Weights of a small transformer language model.
Size: 9 layers, width 448, 7 heads of 64, MLP 1792 ReLU, vocabulary 2048, 22.6M parameters.
Architecture: rotary positions, tied embeddings, attention and MLP in parallel.
Training: a variant of Muon for these matrices, 428M tokens, 6527 steps.
Each number is 128 + 24 x the weight over its row's rms, rounded and kept within 0 to 255. Layers, rows and columns count from 0. The size above them is the row's rms in percent of the matrix's.

# layer 6 attention value, 448x448, rms 0.0824, rows 43-63, columns 256-319
size [ 89  91  91  90  88  92  95  91  90  91  94  96  91  90  91  93  93  90  92  91  91]
[[165 142 117 138 125 148 175 121 119 153 114 134 158 127 116 114 142 161 117 143 126 106 177 109 143 145 136 158 155 110 127 147 127 116 158 129 145 131 121 117 132 121 128 108 117 142 103 134 103 115 135 162 107 106  80 108 110 158 123 118 158 147 105 146]
 [107 148 195 127  84 137 167 103 126 123 123 101 114 136 138 123 132 110 165 122 123 114 135 164 147 133  99 112 122 145 137 104 110 153 131 113 150 131 110 140  94 146 140 121 113 117  94 123 131 125 123 163 170 160 110 100 127 187 135 128 141 100 103  83]
 [145 187 139 106 140 169 138 154 102 133 130 156 122 127 158  92 127 163  74 130 127 117 152 100 148 143 137 108 128 105 131 159 173  87 123  93 127 118 103 129 124 140 152 155 138 148 138 116 137 143 151 134 135 102 150 164 120 117 108 147 121 160 119 122]
 [121 128 155 107 110 144 128 162 141  95  79 162 111 114 143 129 130 136 121 118 133 121 165 153 112 133 123 135 138 156 136 132 137 151 105 177 112 122 144 137 109 140 154  83 153 138 130  99 172  77 146 123 116 152 151 120 189 119 137 137 100 127 117  73]
 [107 158 130 140 126 103 129  91 163 120 162 131 147 120 108 114 129 116 161 135  83 128 111  74 128  95 109 116 102 115 118  94  92 112 143 126 102 153 127 126 133 131 165 114 126 125 163 136 107 107 124 137 156  92 131 128 136 171 159 160 129  78 127 149]
 [132 119 117 157 104 134 120 104 140 105 131 110  89 112 144 104 106  96 158 135 133 138 131 137 116 136  88 114 127 103 150 121 168 168 129 116  98 128 104 100 112 153 116 127 103 103 151  91  81 104 127 156 131 133 141 110  75 124  83  99 115 145 130 105]
 [101 165 109 164 141 141  84 160 130 113 127 138 123  91 158  88  96 111  93 123  94 123 114 162  82 164 127 142 142 119 150 109 161 120 132 157 131  91 139 108 158 149 127  91 102 109 171 103 112 122 148 113 156 120 124 104 142 128 113 130  90 116 159 117]
 [109 145 114 105  94 148  92 149 129 142 121 106 105 111 117 160 124 165 159 129 125 115 146  90 174 118 113 150 110 104 163 134 157  99 148 124 113 142 150 148  91 133 162 161 125 128 149  69 135  98 162 150 127 149 131 120  75 147 132 127 121 103 148 113]
 [131 142 128 137 147 126 136 160 140 131 170  76 120 158 106 118 157 142 112  85 118 155 180 119 179 197 157 110 139 165 128  91 119 154 142 125 139 139 131 136 165 126 122 129 108 151  80 130 138  96  97 143 119 145 136 114 181 148 165 159  92 124 142 183]
 [133  87 125 118 132 117 125 106 106 145 167 136 118 113  95 143 118 134 141 171 103 137 135  92 152 145 149 140 100 155  75 163 108 114 108 169 114 158 178 153 122 155 130 102 132 112 121 171 150 155 152 155 122 106 140 120 154 140 133 122 119 144  81 147]
 [168 116 145 120 159 109 135  85 132 136 113 112 118 106  86 119 152 138 119 194  99 106 132 109 134 145 116 141 140 141 173 128 128 142 149 109  97  93 137 140 110 123 126 117 151  99 144 106  80 113 100 122 154 137 100  58 116 152 145 151 174 101 126  89]
 [127 140 105  98  91 141 151 137  94  77 106 166 157 114 163 141 124 116 125 131 119 106 104 132  98 131 176 168 164 150 136 137 142 124 161 129 135 151 128 140 146 116 109 131 105 136 100 121 137 142 128 145 130  95 128  67 132  98 107 103 127 123 152  96]
 [139 162 118  66 121 133 106 143 115 169 120 147 141 151 119 140 107 161 181 116 127 147 113 105 157 155 176 162 129 149 101 142 108  86 100 140  98 111 139 118 116 122 105 149 141 141 151 124 105 113 120 129 101 133  75  92 101 158 158 140 131 133 103  65]
 [130 148 165 143 168 147 103 114 111 143 162 161 142 130 122 113 111 123  80 148 156 144 106 124 142 113 146 131 147 104 134 134 156 124 147 144 166 112 134 136  89 138  94 105 133 148 107 106 124 147 144 136 127 113 149 130 123 136  81 113 134  92  88 137]
 [129 124  88 186 153 129 126 127 127 156 158 141 130 156 171 135 168 146 165 150 142 129 131 157 128 113 112 136 125 158 102 135 147 105 116 122 100 138 145  78 147 154 117  88 109 118 120 140 181 162 135 150 124 134 116 180  95 134 133 161  86 126 125 146]
 [129 126 108 122 107 151 147 172 120  90 136 107 138  76 129 164 138 158 137  86 164 192 130 110 110 112 135 156 138 156 119 116 149 123 106 107 106 177  93 176 132 114  71  93 127 140 143 117 119 138  93 151 135 142  82 130 157 107 110 167 164  84 171 121]
 [127 173 157 162 131 103 121  98 162 132 167 132 166  82 160 188 133 128  99 138  88 157 125 120 108  88 130 151 159 187 129 130 163 123  96 100 140  83 163 150 148  80 123 104 114 143 141 100 107 117 133 125 113 139 160 152 155  97 133  88 119  86 158 106]
 [137 114  86 127 151 138 139 114 139 130  74 110 105 130 170 116 107 115 132 120  88 161 128 111 168 124 115 164 113 141  97 109 155 133 145 171 163 107 121  99 141 151 109 143 110 169 128 138  93 129 177  99 181 103 104 127 129 116 149 133  97 142 133 110]
 [119 119  91 143 130 157 160 149 101 128 126 186 149 126 124 134 164 130 132 140 127 116  82 112 136 113 104 124 122 170 115 119 133 152  84  92 117 168 141 122 130 163 113 144 159 103 102 107 148 169 123 134 151 153 124 146 105 112 153 147 112 147 151 124]
 [125 154 143 128 178 176 109 121 130  83 126 158 152 122 117 110 114 106 131 144 120 130 160 143 127 133 111 141 129 135 107 120 118 177  97 112 157 107 110 158 111  87 133 127 114 131 124 103 166 168  77 145 106 141 109  98 122 138 143 138 134  86 147  87]
 [ 87 133 163 114 131 158 159 120 100 139 118 127 146 172 133 145 102 141  89 119 116 125 122 133 126 115  75  98 122 125 112 127 145  88 110  99 112 112 111 153 180 156 138 136 103 119  74 117 112 157 157 102  84 135 147  91 122 108  96 124 127 166  95 168]]
# layer 6 attention output (transposed), 448x448, rms 0.0657, rows 43-63, columns 256-319
size [ 93  94  87  86  88  89  91  89  88  87  91  93  90  89  92  88  91  86  90  90  86]
[[144 176 167 128 131 145 122  98  96 129 134  74 109 130 112 149 107 113 156  82 158 133 100 128 155 156 114 144  82 174 137 138 149 135 123 105 170 120 156 171 124 143 151 153 100 124 146 143 116 100 114 115 154  94 131 152 142 152  99 109 120 155 160 157]
 [143 132  81 168 141 125 100 147 163 112 105 137 169 107 159 102 157 129 105 130 156 134 163 154 153 101 127 154 135 142 124 156 100 144 139 107 160 126 138  87 120 147 134  97 109 114 103 155 114 132  96 157 110 130 136  90 138 151 145 143 133 181 145 153]
 [139 118 139 124 136 115 155 153 177 117 136 144 118 187 129 119  94 137 126 156  94  86 175 118 128 125 143 148 110 116 130 150 109 111 132 132 159  98 117 110 107 130 119 115 127 132 126 131 127 124  96 134 147 137 147 152 100 130  96 125 116 138 138 119]
 [147 136 156 145 154 114 124 169 119 118  85 127 127 102 137 123 146 128 170 120 127 139 121 115 150  75 131 117  97  85 169 117 128  78 118 129 149 133 115 110 120 154 103 159 111 166 114 109 128 133 110 125 148 123 106 129 126 138 125 142 161 116 114 136]
 [110 146 159 148 158 154 118 155 121 129 157 128  96 144 112 157 157 106 144 119 108 108  93 107 114 131 126 162 126 130 110 112 135 141 146 151 131 135 111 123 156 109 143 103 122 146 123 116 112 115 119 123 154 108 109 144 129  96 125 135 140  99 142 151]
 [114 127 128 148 150 124 145 128 131 163 197  90 145 137 120 161 114 136 159 157 113  96 104 143 142 136 140 140  98  99 155 126 135 122 125 110 134 153 141 120 114 142  74  89 124 156  94 149 147 120 120 138  67 130 156 121 157 167 162 106 125 146 137 190]
 [132 152 126 125 151 125 168 100  97 134 110 139 166 145 137  99 121 138 130 102 127  89 160  88 110 159 111 126 113 128 122 151 111 115 131 129  88  90 150 139 141 131 106 148 107 126 130  65 132 151 106  96 119 127 108 128 124  87 104 104 120 134 141  82]
 [154 116 100 134 178  92 121 169 142 152 108 142 129 171 103 119 148 105 118 124 130 109 132 137 114 149  76  98 102 149 185 164 139 164 103 145 120 150  92 104 114  95 170 152 157 137 126 118 161 148 121 146 117 130 154  99 137 111 130 127 155 134 118 102]
 [132 126 100 122 105 103 161 117 104 156 131 123 119  90 141 163 100 129 155 145 133 137 146 152 154  59 153 174 152 131 111  89 163 154 147 125 140 190 135 123  60 118 120 156 154 110 130 134 110 164 132 120 136 132  96 164 162 139  99 146 109 120 121 131]
 [135 141 123 145  84 179  97 155 124 111 104 131  99 153 131 122 133 103 125 122 125 108 149 103 126 154 122 149 180  92 111 102 173 159 146 138 105 154 143 124 152 136 111 133 102 141 101 137 170 113 134  95 138 103 161 124 127 168 149 150 163 137 167 121]
 [132 126 143 156  92 132 132 146 106 129 121 140 107 103 117 160 127 124 136  55 158 156 106 128 154 129 122 145 176 104 125 112 107 144 164  95  80 105 150 136 156 110 115  92 130 145  97 118 130  89 162 112 115 129 146 116  80 145 115 114 131 131 110 151]
 [123 119 138  81 138  93 124 150  87 135 119 114 100 137 114 141 119 179 117 152 146 117 122 117 102 153 113 124 113 141 140  91 122 101 138 161 175 129 134 101 103 129 145 127 125  84 127 123 120 104  89  89 135 130 117 109 139 126 110 182 159 105  97 134]
 [113 141 132 123 156 172 131 111 146 141 110  82 143  99 126 141 116 125 116 112  97 176 129 128 103 139 122 118 108 177 143 149 149 128 122 130 149 167 122 173 168 125 178 139 103 156 115 144 101 117 140 129 129 123 101 147 146 132 101 125 134 155 100 141]
 [134 107 158 136 121 151 123 119 114 153 105  99 119 127 154 135 163 128 170 125 141 127 115 189 134 112 107 147  80 152 120 129 125 170 157 140 160 164 137 148 124 120 120 181 123 124  95 118 146 128 113 111 109 146 135 112  97 123 119 132  97 132 103 102]
 [109 134 137 142 150 125 112  94 123 157 123  87  83 155 128 112 118 134 168 131 116 107 132 105 151  98 139 100 104 124 111 127 132 145 120 102  98 123 169 107 170 124 137 115 106 126 139 122  87 157 141 155  96 169 137 124 144 140 141 106 123 105  99 120]
 [149 141 142 115 123 110 122 139 152 120 180 109 161 102  80 155 140 110 122 144 101 142 101 143 143 134 126 102 120  97 102  95 125 102  95 188 104 157 117  90  90 142 141 126 106 109 132  95 147 129 149 134  87 128 114 178  76 127 170 111 105 121 138 168]
 [ 89 111 101 153 121 118 132 137 110 152 165 158 137 114  79 113 148 128 116 117 137 159 140 134 138 128 118 123 129  89 107 139 154 133 101 133 155 158 102 137 123 146  88  96 141 135 141 138 104 111 153 126 118 147 116 119 107 104 136 136 129 172 108 139]
 [102 111 156 108 151 142 116 143  69 126 147 156 135 125 136  97 134 111  49 169 122 155 115 148 106  93 145 133 184 137 162 163 157 133 106 123 111 170 137 124 119 133 115  98 122 125  98 152 135 129 119 103  99 133 119 119 165 124 123 140 126  95 117 113]
 [122 140 103 137 130 104 101 152 112 135 143 153 107 137 115 132 159  87  96 135 142 141 125 135 144 165 143 107 138 191 117 122 106 112 142 125 126 111 108 141 124 147 137 161  94 123 177  89 147 132 107  85  91 148 130 123  93 137 139 149 112 122 114 147]
 [ 92 174 151 178 128 133 144 116 139 129 178 120 135 143 111 117 118  97 109  98 149 118 125 108 110 124 128 128 147 147 144 127 175 149 165 119 117 156 143  90 126 105 149 173 113 118  94 102 139  82 136 114 134 119 122 144 149 140 122 125 171 152 138 141]
 [109 128 141 153 120 159 130 128 111 151 128 170 155 130 147 122 179 124 149 155  97 120 139 131 154 126 142 136 137 156 171 166 105 113 142 106 119  84 140 164 105 126 108 134 117 145 166 183  90 157 118 119 120 121 121 166 141 141 122 128 107  97 112  94]]
# layer 6 attention query, 448x448, rms 0.0551, rows 64-67, columns 256-319
size [ 82  75  87  91]
[[107 116 156 114 103 122 173 127 135  97 122 152 107 108 164 118 121 143 188 144 122 150 148 148 140 171 138 130 145 123 121 103 142 147  90 137 111 129 130 104 103 130 128  52 115 147 109 135 125 137 189 119 145 155 104 113 104 104 124 125 147 111 137  79]
 [128 165 135 126 103 134 107  88 139  91 139 106 116 108 110 100  89 129 158  79 135 153 102 165 120 112 116 121 139 145 122 139 161 133 125 148 156 153 167 110 137 102 161 129 138  92 121  85 135 126 113 120 129 111 138 168 125 114 118 168 170 150 165 123]
 [112 128 159 113  85 177 151 121 159 114 129 134 134 111 111 105  92 115 161 140 130 134  82 136 132 138 145 135 141 144 148 124 138  84 170 192 138 114 124 107 132 119 125 106 148  89  94 135 106 180 162  88 136 153 134 105 125 126 152 113 138 126 147 124]
 [124 197 107 130 129 131 136 125 133  78 155 172 121 135 120 140 166 110 143 140 117 159 122 137 102 103 101 124 123  85 121 144 120 159 128  96 156 104 122 138 107 117 138 111 110 116 125 143 126 107 122 111 113 131 145 148 139 138 127 119  81 136 140 111]]
# layer 6 attention key, 448x448, rms 0.0557, rows 64-66, columns 256-319
size [ 69  87  81]
[[ 98 103 167 101 113 115 137 133 148 113 164 140 132 120 149 130 119 169  87 133 130 150 175 125 147  87 137 117 159 108 110 166 138 111 157 120 113 116 128 126 177 142 110  93 152 133 126 139 111 129  66 140 135 130 124 149 100 155 112  95 129 133 129 103]
 [135  81 155 132 134 125 142 134 163  99 166 132 123 133 154 137  78 165 182 114 109 151 108 155 141  78 131 143 148 109 131 135 101 109 136 116 133 116 152 166 138 165 103 119 111 112 135 172  99 126 105  85 141 147 122 164 134 125 146 144 149 133 111 151]
 [148 144 129 113 119 112 105 113 136 103 161 194 111 165 107  91 165 137 111 105 101 124 115 131 140 113  94 156 133 124  67 106 138 134  97 163 107 117 179 124 110 166 147 171 114 179 130 116 112 107  94 144 132 122 158  91 109 156  82 110  99  93 140 107]]